{"n_layer": 8, "norm_place": "pre", "positions": "rope", "qk_norm": false, "attn_scale": 0.177, "bias": "none", "init": "normal", "final_lr_fraction": 0.1, "seq_len": 512}
Each number is 200 + 30 x the weight over its row's rms, rounded and kept within 0 to 999. Layers, rows and columns count from 0. The size before them is the row's rms in percent of the matrix's.

# down: layer 4 MLP down (transposed), 832x320, rms 0.133, rows 252-318, columns 32-63
# gate: layer 4 MLP gate, 832x320, rms 0.14, rows 253-319, columns 32-63
# up: layer 4 MLP up, 832x320, rms 0.143, rows 253-318, columns 32-63
down252,106,239,219,194,254,213,229,188,201,155,231,206,192,252,205,214,209,184,198,214,233,174,222,217,194,189,157,185,158,232,156,177,169
gate253,094,181,191,159,190,227,154,208,235,203,189,165,219,238,181,205,215,161,203,207,211,237,218,158,218,145,192,190,214,214,196,203,146
up253,098,218,196,232,148,210,178,186,240,166,254,162,185,188,167,170,220,196,206,219,246,178,230,155,247,213,196,215,208,209,173,216,295
down253,105,152,153,195,167,143,189,180,161,194,245,171,169,197,196,175,178,222,175,199,206,162,243,259,187,165,217,202,163,216,230,200,130
gate254,099,182,219,196,214,183,216,219,190,220,215,207,197,213,235,263,174,175,182,153,209,184,270,237,163,232,193,187,228,164,161,202,188
up254,098,200,190,237,221,259,174,190,230,236,254,176,194,176,280,183,151,166,177,219,212,152,137,226,214,204,179,223,182,225,185,212,208
down254,099,197,207,217,216,216,188,166,194,173,240,175,186,199,242,192,206,154,175,179,163,158,192,224,194,226,212,209,201,232,197,203,177
gate255,106,203,180,178,156,215,299,209,158,202,166,173,201,161,191,250,212,257,194,160,234,211,223,157,217,225,147,200,244,237,253,204,232
up255,106,192,188,257,166,174,179,166,174,186,232,191,197,218,153,229,207,135,203,219,210,180,196,211,192,176,213,225,218,180,174,166,222
down255,101,210,201,206,249,182,189,198,207,192,234,229,178,219,245,199,172,245,184,239,192,126,212,219,192,223,222,206,244,228,221,217,229
gate256,102,164,204,148,185,229,186,156,123,199,168,193,216,155,207,207,151,196,189,249,101,204,284,183,170,190,179,198,207,220,183,184,214
up256,106,219,232,211,294,217,169,196,240,201,189,225,199,214,185,183,227,242,187,227,194,188,219,158,125,196,151,238,201,196,182,213,179
down256,102,201,226,238,148,216,175,200,199,165,206,195,226,203,164,203,211,261,198,229,196,171,202,203,148,167,159,195,183,230,181,218,261
gate257,096,162,233,209,193,176,238,214,228,252,243,174,168,211,239,174,261,207,229,249,205,159,216,178,180,224,244,207,189,250,190,226,230
up257,096,172,225,186,161,133,236,198,174,169,222,179,138,151,212,231,168,246,175,249,221,176,216,128,233,214,154,241,193,230,166,133,230
down257,100,244,200,170,191,227,207,220,172,208,182,147,192,179,156,173,208,183,256,194,164,191,179,221,187,206,201,189,173,181,216,200,184
gate258,102,199,221,183,140,251,220,211,190,168,160,206,218,222,196,195,158,216,210,229,188,157,236,180,163,146,211,214,247,159,200,186,201
up258,098,218,273,202,233,206,225,176,181,208,215,190,183,190,205,218,271,227,204,202,183,210,195,212,222,180,198,163,169,194,178,188,224
down258,105,275,197,206,207,200,236,129,233,130,215,165,180,183,197,209,221,179,168,175,215,234,214,211,166,222,185,190,178,191,187,182,267
gate259,104,183,155,239,175,175,194,208,180,253,207,256,224,210,216,177,190,215,257,239,148,221,194,201,181,199,194,207,180,191,241,259,237
up259,111,250,171,207,230,206,192,152,165,219,159,181,207,236,192,210,247,196,179,224,185,235,214,237,180,237,178,201,177,225,165,245,161
down259,093,187,167,181,189,214,177,169,246,180,207,193,145,183,248,244,184,217,207,230,194,216,214,157,218,155,192,165,225,159,234,213,204
gate260,094,273,219,214,186,222,219,211,248,216,187,186,179,202,170,172,227,178,207,176,140,226,160,183,198,172,173,152,175,202,214,188,210
up260,097,201,260,232,131,198,185,189,188,201,181,188,224,220,221,159,164,221,225,182,177,250,190,154,162,209,178,181,176,185,207,146,178
down260,100,230,250,200,222,225,222,232,215,183,186,203,172,255,209,110,158,211,212,227,222,189,198,200,187,206,207,233,219,244,180,194,221
gate261,092,162,196,257,206,195,261,189,182,163,218,229,239,223,202,193,119,213,186,177,254,214,194,183,194,243,184,125,194,181,272,154,168
up261,103,195,192,231,181,182,189,203,225,191,256,157,198,179,122,159,186,210,204,205,231,157,209,169,238,234,202,233,189,241,204,256,155
down261,099,172,252,179,236,190,187,200,181,196,212,297,177,204,247,187,197,211,187,178,181,259,146,219,165,273,185,206,264,203,213,229,228
gate262,099,183,220,238,182,196,234,222,207,217,202,217,193,188,210,251,173,217,220,192,227,180,261,215,219,177,221,225,240,220,234,193,167
up262,098,169,165,155,248,184,245,203,210,203,191,239,208,232,188,227,231,227,213,173,210,202,249,237,208,216,192,233,279,208,205,140,162
down262,098,206,150,160,141,190,181,157,202,225,233,215,175,139,180,247,136,193,224,223,200,218,150,172,184,181,205,225,187,228,241,218,165
gate263,094,216,171,189,195,212,232,160,147,211,188,259,198,178,262,198,160,187,167,186,276,174,157,239,171,242,181,206,133,225,200,188,248
up263,104,194,145,181,193,257,163,204,166,176,224,227,219,212,213,154,191,160,169,205,221,233,144,189,159,229,210,129,208,180,249,235,218
down263,107,190,226,204,154,173,266,232,231,209,208,213,201,241,197,227,249,218,194,198,220,201,209,200,195,203,206,186,167,180,177,162,233
gate264,105,179,220,203,162,162,166,236,174,171,255,203,189,188,210,206,145,253,266,189,184,217,169,201,156,186,196,217,181,201,200,226,183
up264,093,212,194,191,205,191,212,217,175,208,241,179,144,172,202,249,224,219,200,176,153,196,176,227,177,158,162,195,194,212,105,236,273
down264,099,165,205,190,213,161,218,157,238,200,212,222,188,168,239,257,188,111,181,199,189,280,209,164,237,205,209,178,223,200,211,198,188
gate265,103,222,213,213,228,179,217,246,248,152,229,215,231,198,189,217,196,185,142,195,182,181,193,209,150,220,210,152,211,199,201,217,167
up265,100,183,193,199,210,200,205,203,243,215,192,182,164,177,232,269,195,215,206,228,204,241,178,213,175,173,203,226,242,192,219,227,183
down265,103,263,201,153,208,175,138,229,233,219,171,220,181,209,192,216,206,215,201,219,200,219,209,176,222,180,204,226,168,237,230,187,197
gate266,104,160,219,164,182,214,187,196,196,224,185,144,219,210,195,228,178,207,221,144,214,200,219,241,198,175,172,215,196,244,200,154,221
up266,098,251,199,252,195,184,229,207,177,185,162,179,172,170,238,159,199,224,201,246,229,249,215,176,232,191,194,229,220,240,222,195,238
down266,097,223,207,160,161,203,155,172,221,260,198,154,200,259,206,241,233,230,191,149,234,237,232,189,192,157,134,265,204,211,163,192,206
gate267,092,158,219,134,215,207,208,221,183,187,213,201,172,178,156,175,196,227,221,183,211,207,124,196,102,164,205,206,192,207,172,256,201
up267,098,225,195,231,249,162,228,192,184,200,212,165,204,245,223,179,162,245,125,173,268,203,208,266,166,206,178,204,219,173,149,188,165
down267,101,229,244,204,251,198,197,242,190,192,234,198,184,162,133,141,174,218,142,177,278,211,182,252,219,222,174,173,202,155,209,251,189
gate268,099,188,217,206,210,189,172,206,178,211,208,188,203,231,254,205,243,180,219,208,198,246,163,192,202,212,158,201,240,216,194,153,140
up268,100,172,194,215,147,246,223,182,181,201,197,153,229,161,222,163,176,223,218,150,225,149,174,204,219,220,207,212,171,262,180,155,209
down268,087,221,217,147,228,173,229,206,189,216,171,191,183,185,163,251,194,201,183,208,228,235,249,178,186,170,166,242,187,213,222,202,193
gate269,102,230,195,145,165,178,276,200,199,185,199,202,196,221,256,210,149,242,190,198,187,247,216,192,178,173,204,241,179,179,187,189,196
up269,102,235,156,160,235,179,200,184,236,175,177,190,212,133,218,165,237,190,223,172,195,182,251,206,243,143,181,202,186,179,225,156,219
down269,105,216,191,227,256,197,200,152,236,243,236,192,159,205,237,227,249,156,171,196,254,227,218,201,200,213,189,132,205,168,132,240,281
gate270,108,178,194,225,177,221,209,206,212,192,211,208,167,190,245,218,171,187,220,255,184,208,231,214,172,128,140,178,180,154,179,215,151
up270,100,177,199,241,197,180,173,244,214,226,212,251,232,204,193,189,164,195,218,185,252,239,166,146,198,224,201,205,204,232,181,186,199
down270,105,248,198,219,209,177,221,177,182,215,213,115,256,222,213,205,248,263,162,222,217,187,165,206,166,201,224,155,245,187,192,157,177
gate271,100,201,189,199,190,212,175,188,186,263,196,150,233,238,204,150,192,220,206,183,169,212,211,199,166,228,222,197,169,224,189,191,174
up271,095,222,170,238,232,210,201,192,189,199,178,189,228,151,217,201,229,189,154,183,193,224,183,202,163,199,207,215,248,187,143,220,171
down271,097,217,219,195,217,205,181,206,152,305,204,196,254,187,128,189,200,136,176,179,182,249,176,221,158,188,283,187,181,226,184,172,152
gate272,092,205,203,164,216,217,180,170,200,210,205,164,202,243,176,217,207,211,237,192,181,132,196,216,195,199,193,213,216,182,153,208,176
up272,090,236,234,228,245,179,170,216,226,186,194,274,207,214,192,238,205,213,214,242,240,261,157,150,196,191,208,217,225,172,176,214,249
down272,098,216,181,185,214,157,182,210,200,191,158,213,197,149,232,230,158,206,172,163,198,183,172,293,187,181,232,213,222,177,160,194,155
gate273,098,177,198,204,188,201,235,188,239,232,200,173,246,190,231,256,173,190,258,198,196,168,182,236,156,198,233,235,242,215,261,255,195
up273,099,157,161,248,171,158,200,244,190,245,182,206,183,212,224,219,187,272,159,230,216,192,193,222,225,213,193,188,195,173,210,206,203
down273,107,188,206,226,235,185,239,211,237,250,111,218,198,173,197,183,169,220,203,167,156,217,184,198,219,158,170,207,192,156,245,249,203
gate274,106,220,214,162,194,214,177,196,175,168,168,176,201,146,142,224,180,193,246,198,134,158,223,202,207,154,199,197,216,242,218,218,233
up274,103,186,189,209,235,169,215,155,158,158,174,194,161,216,237,198,176,175,186,189,230,219,241,160,248,134,182,250,189,214,283,241,214
down274,108,202,188,301,218,208,209,213,193,224,203,144,189,210,231,194,215,215,217,195,215,173,199,242,208,234,208,160,274,166,203,234,185
gate275,096,253,211,203,194,203,234,227,268,184,205,221,231,264,236,195,156,230,196,223,243,211,261,203,177,247,224,166,165,190,157,250,182
up275,098,218,181,201,228,282,170,161,163,260,206,215,234,145,183,220,292,177,224,177,196,180,180,191,212,158,219,185,219,213,191,157,193
down275,098,209,226,195,226,230,216,168,192,190,153,202,192,205,206,235,232,153,145,163,194,188,152,182,235,276,231,194,228,210,216,180,126
gate276,100,255,198,216,227,193,214,149,197,186,178,256,176,228,209,156,148,239,198,252,204,217,264,155,190,228,218,176,198,171,199,260,164
up276,096,183,185,185,218,230,191,211,178,206,199,206,163,221,238,276,139,233,214,223,194,180,221,191,304,249,205,237,216,234,242,170,187
down276,099,198,210,188,217,214,206,218,206,166,239,175,165,246,215,179,237,191,229,227,209,187,179,226,217,274,246,226,215,202,145,187,151
gate277,097,192,219,184,201,178,242,148,191,188,189,223,230,170,243,161,203,221,248,183,192,212,199,190,151,202,210,209,201,212,170,180,214
up277,101,227,210,163,182,187,225,153,226,158,182,213,226,188,189,194,231,127,194,224,178,236,231,201,171,284,233,216,184,203,196,224,248
down277,100,216,159,220,182,183,212,183,193,185,181,187,144,202,244,239,211,120,174,178,185,248,190,213,172,240,213,235,172,221,196,185,195
gate278,108,200,182,177,175,203,196,173,238,186,199,235,189,243,179,234,180,202,243,217,191,191,249,208,135,167,171,220,182,170,189,220,208
up278,103,228,224,216,168,201,212,243,179,194,284,158,203,151,199,168,246,192,230,198,238,204,182,197,176,219,171,205,226,183,248,191,219
down278,106,217,194,190,173,189,172,214,173,252,113,162,201,233,172,178,206,237,184,219,273,194,176,218,213,214,149,204,210,202,221,158,177
gate279,105,224,175,200,141,215,202,150,135,162,225,161,192,263,215,235,226,170,192,169,229,199,196,227,161,195,179,188,166,203,166,205,205
up279,111,265,210,220,226,196,222,206,169,170,177,197,215,194,173,203,219,250,197,167,172,208,226,186,141,215,165,235,192,225,172,226,176
down279,102,208,195,141,170,171,229,158,221,252,217,200,257,231,173,205,138,147,193,186,250,230,225,150,209,232,204,242,154,193,191,254,199
gate280,096,180,185,249,221,224,201,200,177,176,194,192,201,228,206,190,185,239,219,290,180,259,172,203,195,125,189,222,210,176,229,152,199
up280,093,208,215,188,238,159,155,191,168,224,181,195,127,206,198,168,147,248,147,222,214,263,220,161,223,178,141,176,148,230,203,240,161
down280,089,208,246,202,184,218,237,191,206,147,189,239,206,166,187,239,202,168,170,158,165,200,182,215,158,227,195,208,232,132,173,204,229
gate281,103,170,154,137,226,152,239,155,177,168,128,163,154,214,248,205,214,205,204,246,182,170,178,152,222,215,206,196,143,174,171,154,252
up281,104,240,197,219,181,199,223,178,217,229,202,174,229,184,196,173,179,231,150,176,206,219,188,246,179,224,205,193,181,172,187,232,191
down281,105,199,186,181,203,215,260,236,246,215,230,174,178,230,206,221,184,166,120,230,163,193,195,210,192,184,237,251,203,161,205,167,210
gate282,107,243,234,168,216,197,172,158,144,205,203,193,182,194,199,198,206,223,186,211,191,234,181,223,168,219,167,200,231,171,151,187,205
up282,098,191,212,217,208,210,207,198,242,186,178,153,163,212,178,187,207,226,233,216,208,224,186,247,188,231,209,232,235,199,196,210,167
down282,105,216,218,175,173,201,249,190,207,199,178,193,245,225,213,190,235,216,185,214,236,170,140,220,191,161,214,239,209,210,222,228,175
gate283,099,194,190,182,211,222,265,194,157,165,215,165,210,180,172,176,250,198,189,228,155,203,241,227,230,194,176,189,196,209,219,222,192
up283,100,215,118,228,173,225,190,232,232,187,234,208,223,202,199,226,223,201,226,188,201,162,235,172,242,208,256,117,180,236,239,215,217
down283,102,160,158,194,215,225,242,179,219,226,209,241,217,162,200,195,173,186,209,183,263,202,281,153,223,167,216,239,200,171,219,164,229
gate284,102,196,188,170,153,213,204,214,220,266,199,178,158,192,196,157,165,196,226,210,170,189,203,216,198,185,196,222,183,180,208,212,149
up284,101,172,216,152,212,221,190,210,175,239,194,222,160,163,165,206,207,204,208,129,193,220,218,259,217,206,156,196,226,209,178,181,227
down284,105,207,215,208,205,259,179,230,149,197,216,194,178,212,202,247,191,207,205,203,193,149,237,232,198,189,199,187,233,200,196,220,194
gate285,100,180,186,228,165,176,234,207,223,171,139,158,198,210,128,215,189,215,193,224,186,239,183,195,161,169,147,202,206,221,218,234,161
up285,095,137,185,202,193,248,224,213,236,217,247,203,189,175,180,168,164,195,241,218,211,221,196,238,152,142,175,156,216,183,196,158,173
down285,098,207,206,243,196,210,241,201,193,187,219,153,215,250,182,192,216,218,218,179,198,177,201,197,216,195,209,221,222,197,224,163,197
gate286,098,185,174,156,213,220,190,205,188,162,169,175,229,233,139,199,165,205,200,150,196,192,226,228,194,182,167,163,269,228,188,187,166
up286,102,181,201,225,171,214,190,235,229,182,184,218,182,184,229,194,180,194,202,190,157,207,172,187,234,179,214,227,159,212,265,194,210
down286,105,177,290,186,196,208,184,199,219,225,218,233,203,200,241,222,164,216,269,194,201,176,222,207,237,201,215,213,200,107,170,179,184
gate287,105,161,212,220,199,194,249,163,250,247,164,247,202,198,201,196,245,197,178,178,211,188,223,173,222,189,195,169,263,153,187,226,161
up287,094,185,149,288,186,165,237,177,213,178,274,170,163,198,202,220,211,204,216,194,240,186,149,157,221,206,173,212,235,237,206,211,226
down287,108,167,223,169,183,212,203,231,231,211,189,204,214,212,188,234,169,179,207,240,202,232,214,274,201,191,205,204,175,182,189,242,206
gate288,096,219,164,227,216,119,198,207,241,176,156,213,236,137,168,247,201,270,234,182,167,254,197,220,140,174,207,191,210,213,212,207,173
up288,087,172,159,218,202,228,245,192,157,172,178,235,196,139,195,169,244,218,230,241,193,210,249,220,199,197,185,214,221,195,215,174,212
down288,091,213,172,193,167,225,185,160,188,207,238,195,206,208,205,177,172,161,219,242,236,171,212,189,220,214,187,215,148,228,180,237,181
gate289,102,214,186,189,163,164,148,181,245,191,235,147,230,231,167,148,184,220,225,198,196,228,193,186,203,224,233,237,194,171,177,240,217
up289,099,203,254,186,231,194,188,238,181,208,175,167,169,146,213,222,172,231,228,191,199,193,240,220,175,199,223,175,154,261,202,224,150
down289,094,192,195,251,250,214,218,212,145,211,151,182,221,215,249,213,191,180,220,157,207,174,255,188,175,212,147,258,209,232,163,209,225
gate290,094,185,255,202,178,237,204,174,154,208,160,178,201,259,199,201,210,222,152,164,189,230,135,240,162,217,189,204,206,171,247,217,172
up290,094,207,163,234,201,196,197,184,191,230,221,192,173,195,216,140,197,140,212,230,184,207,183,237,192,147,198,211,223,171,218,242,212
down290,093,163,174,249,223,169,248,202,183,164,206,246,202,240,156,251,192,215,283,218,205,181,242,195,218,181,210,160,187,225,199,262,208
gate291,102,172,218,184,235,232,189,169,208,220,215,209,192,213,229,200,189,211,199,180,184,191,186,199,224,156,185,264,217,307,193,246,252
up291,102,206,140,225,183,208,172,181,172,236,160,215,231,222,145,204,169,226,163,151,233,188,169,250,190,188,241,193,226,251,219,214,267
down291,103,205,216,191,186,218,172,202,110,215,166,162,244,184,173,190,193,225,258,169,238,236,164,166,163,269,188,210,165,175,212,203,182
gate292,103,190,242,218,189,221,218,170,248,248,203,200,182,150,192,278,168,195,239,197,194,182,175,211,203,223,219,198,181,199,219,242,199
up292,103,257,223,181,153,236,199,171,186,165,176,214,204,195,214,240,236,180,165,170,204,194,269,186,244,168,131,232,180,166,203,181,198
down292,099,215,226,194,203,224,176,207,154,197,258,181,202,167,213,187,217,138,215,220,165,196,202,230,177,131,175,210,239,174,266,206,170
gate293,094,202,143,152,179,222,214,176,178,206,191,205,201,207,165,171,156,190,274,206,217,178,224,206,161,227,194,250,165,212,221,214,204
up293,091,175,226,204,213,163,225,194,231,180,218,203,230,253,186,206,226,192,185,152,176,207,209,149,220,219,236,136,226,169,173,195,205
down293,095,223,218,205,217,222,192,184,232,173,201,250,206,235,149,185,194,174,215,224,196,193,167,213,228,225,250,207,207,219,213,213,196
gate294,104,186,173,153,249,183,205,198,198,216,186,178,203,154,170,198,169,232,190,225,188,172,207,177,233,217,169,163,216,216,232,176,188
up294,098,189,178,232,150,233,263,223,186,210,191,244,170,146,225,174,236,237,197,193,257,217,257,185,163,189,192,185,158,138,195,254,227
down294,105,201,213,177,222,205,272,175,222,192,139,210,185,202,217,207,188,232,228,169,229,211,191,207,168,204,167,234,185,190,209,183,221
gate295,096,174,192,194,218,212,185,209,180,197,184,234,188,228,226,203,192,196,188,213,179,204,245,198,204,176,156,244,195,239,242,203,170
up295,093,207,198,159,199,229,227,165,227,259,177,173,219,242,195,194,226,268,181,219,182,203,159,201,225,162,188,197,207,217,230,276,197
down295,099,199,231,254,241,190,216,251,209,226,207,205,210,209,207,185,174,183,233,192,205,202,243,194,183,207,197,194,209,189,195,259,255
gate296,104,199,190,246,215,188,183,201,167,249,222,210,218,219,182,206,178,213,254,159,203,197,200,166,217,184,209,225,190,175,158,197,166
up296,100,199,159,166,207,228,126,231,208,212,232,220,218,131,194,152,163,229,232,153,173,193,200,225,207,176,146,210,188,201,186,212,208
down296,105,198,148,174,179,236,200,219,188,196,203,236,162,165,203,217,175,195,213,205,180,232,178,145,223,167,179,173,179,215,238,224,221
gate297,101,190,219,182,227,128,247,105,205,192,222,224,186,225,259,167,255,194,195,181,208,139,185,197,184,192,188,240,205,170,222,193,251
up297,094,196,173,228,270,168,237,182,209,253,175,167,232,201,208,157,250,235,195,241,232,201,185,184,187,248,161,240,176,181,283,213,213
down297,101,229,198,226,225,149,209,168,187,212,218,212,209,226,140,203,228,185,199,153,148,170,246,236,179,187,187,154,159,147,134,164,189
gate298,098,220,180,217,223,176,205,181,210,258,141,205,192,233,171,178,203,196,235,183,186,233,194,180,248,193,180,180,193,203,179,215,217
up298,102,254,190,93,141,193,170,200,186,195,203,215,200,222,212,223,179,229,138,191,206,200,222,221,198,209,199,149,192,208,187,173,201
down298,101,176,263,220,219,180,167,195,200,204,183,179,225,147,208,172,203,148,240,212,231,130,179,206,221,169,217,222,207,207,195,212,225
gate299,096,196,206,162,196,190,186,219,186,204,206,221,213,196,164,170,185,225,206,232,137,204,237,204,224,168,223,183,200,176,164,264,201
up299,095,149,188,209,155,196,232,229,217,255,178,173,212,165,227,193,208,209,194,181,233,190,189,183,153,218,205,194,209,175,237,177,199
down299,096,252,180,228,196,198,197,176,231,214,227,183,213,248,185,184,215,188,207,189,193,211,229,178,172,213,168,249,203,254,203,146,240
gate300,102,185,173,258,210,189,195,198,211,147,227,223,178,222,226,250,235,217,224,172,213,180,212,198,205,209,236,198,168,233,186,205,210
up300,100,240,140,166,232,194,209,171,265,160,205,212,205,199,192,235,248,253,269,212,209,164,156,293,163,183,190,221,238,177,198,200,208
down300,102,206,169,196,179,182,220,240,188,197,189,203,201,217,206,226,197,199,246,252,179,234,256,160,237,231,190,220,201,126,225,237,192
gate301,088,190,201,185,188,198,177,235,174,199,200,201,151,174,186,162,146,245,206,133,289,195,234,155,199,212,186,189,178,203,235,160,161
up301,101,173,222,188,167,171,224,199,165,215,217,203,189,199,206,214,180,231,148,199,228,253,196,181,153,246,218,160,192,208,189,119,233
down301,098,239,201,196,189,209,106,227,201,149,209,181,202,155,147,168,191,164,196,195,171,159,158,251,209,171,177,267,162,161,194,249,239
gate302,107,199,196,216,205,214,171,166,207,217,132,252,190,202,157,227,183,236,201,216,204,229,197,195,221,217,222,224,201,162,214,226,178
up302,099,186,140,235,212,137,179,199,217,193,161,260,202,212,172,178,249,208,151,188,181,213,184,157,162,180,205,146,187,139,232,199,170
down302,104,165,188,233,202,141,181,248,180,261,184,227,228,139,249,202,164,239,188,154,217,178,190,179,191,211,176,223,189,183,174,204,205
gate303,097,206,227,240,127,269,199,227,221,218,221,159,191,171,184,228,121,194,229,184,187,186,237,213,187,215,236,195,184,205,238,219,248
up303,094,204,204,201,189,200,168,223,226,201,144,163,194,241,210,218,157,219,254,208,149,217,193,287,214,177,173,178,212,174,225,207,177
down303,101,126,229,175,124,219,221,177,195,198,219,248,226,178,185,224,207,154,277,217,199,186,193,237,196,205,208,203,180,189,141,208,196
gate304,096,186,211,213,199,202,206,177,167,197,217,214,192,219,180,204,217,227,171,235,165,173,185,190,151,197,231,178,201,179,187,222,165
up304,099,216,194,202,184,234,189,186,198,166,206,212,220,221,200,258,170,192,237,164,215,223,206,201,177,198,238,214,238,198,258,191,201
down304,102,195,184,228,210,221,211,161,276,243,247,239,182,172,179,159,228,216,227,153,219,176,182,211,244,236,221,190,171,237,227,225,259
gate305,091,219,207,192,253,229,150,250,203,208,237,168,233,246,194,177,160,230,256,254,171,203,178,190,176,224,195,220,182,197,167,174,195
up305,099,243,197,206,202,156,178,129,181,199,252,224,198,183,245,226,185,203,242,234,177,208,212,170,223,184,144,185,199,207,177,237,220
down305,099,166,262,251,120,176,215,181,229,205,155,225,178,172,154,165,230,178,164,231,174,195,185,251,227,177,222,161,205,172,253,202,182
gate306,090,183,174,160,183,210,218,100,212,191,187,216,185,155,196,220,196,181,229,155,202,196,204,198,254,134,211,171,235,210,200,215,218
up306,086,180,235,156,177,199,189,180,207,213,222,199,183,220,207,198,239,166,226,142,203,247,246,217,205,175,203,182,218,204,260,183,220
down306,091,190,176,256,209,214,224,220,259,162,196,198,218,236,170,279,177,208,123,217,257,207,241,233,225,191,204,188,196,199,227,227,180
gate307,096,234,247,136,280,236,233,191,170,204,194,236,208,194,245,205,206,203,232,255,285,147,197,187,194,220,134,222,228,172,246,173,227
up307,098,248,190,205,203,180,219,197,123,181,262,201,203,160,166,251,213,229,234,140,223,226,211,215,226,180,246,167,194,196,155,214,228
down307,099,189,199,186,237,215,231,208,151,161,200,238,208,172,230,128,214,185,229,183,205,160,131,173,212,205,141,211,220,270,223,192,202
gate308,100,223,195,180,199,231,231,176,178,227,179,191,220,210,187,234,200,205,164,196,265,210,223,253,190,141,190,171,218,220,244,184,188
up308,097,216,206,230,197,183,234,177,166,145,179,197,167,152,220,201,251,183,177,283,192,179,192,227,179,147,167,190,213,227,183,197,180
down308,103,239,154,218,146,212,222,190,187,177,223,177,238,224,272,172,217,211,142,210,191,169,224,187,172,235,222,224,246,247,229,201,179
gate309,104,236,213,183,171,201,171,227,177,249,199,228,187,165,238,173,171,162,181,199,184,177,213,157,197,229,207,178,195,191,230,156,209
up309,100,195,209,206,219,177,219,179,238,174,236,185,178,183,159,227,201,158,222,231,267,203,196,179,191,180,166,170,197,144,197,155,193
down309,100,290,190,264,173,206,238,183,199,197,200,193,173,170,189,134,171,226,176,169,200,216,136,145,178,201,198,184,238,216,160,157,198
gate310,095,194,227,193,248,233,244,175,114,182,140,157,214,208,163,186,201,155,208,159,211,198,198,211,191,270,171,180,157,207,198,198,220
up310,091,217,283,153,217,174,198,223,212,189,207,195,248,234,252,232,185,224,204,167,154,161,209,165,211,183,195,191,211,146,222,251,198
down310,100,182,183,205,190,153,219,150,246,245,193,214,196,217,181,154,190,234,164,189,189,216,235,187,192,239,179,162,221,193,209,182,173
gate311,103,233,213,182,216,201,158,187,177,260,245,199,173,143,169,242,195,199,196,201,220,178,137,230,215,240,210,162,226,138,220,203,188
up311,101,200,192,214,206,212,188,130,199,207,213,202,240,228,189,162,202,170,233,245,194,194,215,202,220,202,183,177,228,246,243,236,186
down311,095,189,189,206,219,215,162,160,189,240,223,180,203,165,305,181,166,221,226,147,238,178,210,142,199,129,193,207,225,236,191,190,248
gate312,094,264,226,224,178,264,219,215,165,217,213,226,154,169,199,182,232,181,189,119,170,194,237,192,180,170,207,159,175,169,202,215,185
up312,090,175,199,177,178,241,207,224,192,174,168,239,136,220,184,230,221,233,213,164,188,239,179,251,158,242,211,154,247,224,184,191,138
down312,095,171,252,189,174,234,225,246,229,228,186,246,107,175,227,189,212,177,227,184,185,215,196,233,236,223,179,182,205,196,193,188,155
gate313,100,202,167,209,129,199,238,183,158,200,162,205,201,174,203,248,176,208,180,233,189,238,155,176,174,219,149,208,201,198,171,254,220
up313,096,213,163,170,158,257,250,252,178,183,161,185,201,174,264,174,197,198,198,182,164,155,133,247,207,183,174,218,218,207,207,237,272
down313,104,207,160,212,195,149,200,206,154,161,200,206,194,177,273,241,158,161,235,228,167,216,180,196,177,213,184,198,235,198,190,198,249
gate314,103,153,199,168,173,183,187,143,202,244,192,182,184,178,253,206,186,204,216,221,223,203,259,235,168,218,160,211,198,226,200,195,147
up314,103,228,187,208,160,194,315,153,172,174,223,163,165,159,220,225,157,197,201,207,179,153,204,216,251,239,178,234,193,193,207,215,240
down314,103,182,214,186,195,193,175,200,194,205,202,151,177,217,213,266,197,210,192,188,215,188,192,197,200,209,171,208,203,217,193,236,207
gate315,116,171,152,188,156,186,155,189,209,183,190,191,211,247,214,219,167,186,204,209,179,205,168,195,228,226,161,213,195,232,190,240,204
up315,108,165,180,186,180,169,213,203,249,204,227,201,228,149,195,248,170,218,233,199,201,146,245,238,223,172,214,186,217,242,146,167,220
down315,093,185,197,154,170,165,178,176,192,179,151,246,196,194,209,194,149,154,207,152,246,218,154,202,177,237,195,204,210,251,207,162,198
gate316,089,210,156,214,236,204,181,174,210,155,229,202,211,215,192,184,206,250,194,253,219,192,225,205,211,201,210,208,256,241,182,192,151
up316,093,212,162,220,174,230,182,209,197,212,184,178,234,145,197,247,243,222,221,159,189,229,217,251,201,184,159,229,180,222,208,224,253
down316,095,165,208,216,195,163,197,200,195,272,192,226,257,191,248,210,221,171,168,196,198,200,214,187,197,190,236,183,173,184,214,163,188
gate317,098,207,209,192,204,167,191,219,206,187,253,190,222,192,222,240,199,191,231,176,195,219,203,180,196,189,160,204,164,182,291,210,264
up317,103,224,205,164,169,173,170,219,189,200,165,217,162,189,229,186,203,221,173,232,211,195,209,235,202,195,162,202,195,157,172,150,199
down317,099,213,250,200,178,200,232,168,221,157,201,238,201,191,176,142,203,206,185,185,155,167,209,197,149,158,233,162,193,180,236,190,216
gate318,108,207,254,192,189,177,198,212,182,231,156,205,180,224,230,203,185,172,215,179,208,237,226,196,204,251,171,231,153,201,188,205,148
up318,116,228,194,193,221,218,199,275,233,192,148,203,182,201,212,208,157,225,232,197,213,249,148,225,257,191,204,179,149,202,164,208,224
down318,103,177,187,216,182,198,202,194,246,186,263,191,192,202,258,207,191,218,262,186,227,224,171,206,210,200,245,185,229,171,277,156,206
gate319,088,179,261,196,257,180,166,175,165,220,217,225,171,223,178,151,232,177,170,144,192,162,256,145,145,206,231,248,195,191,146,178,184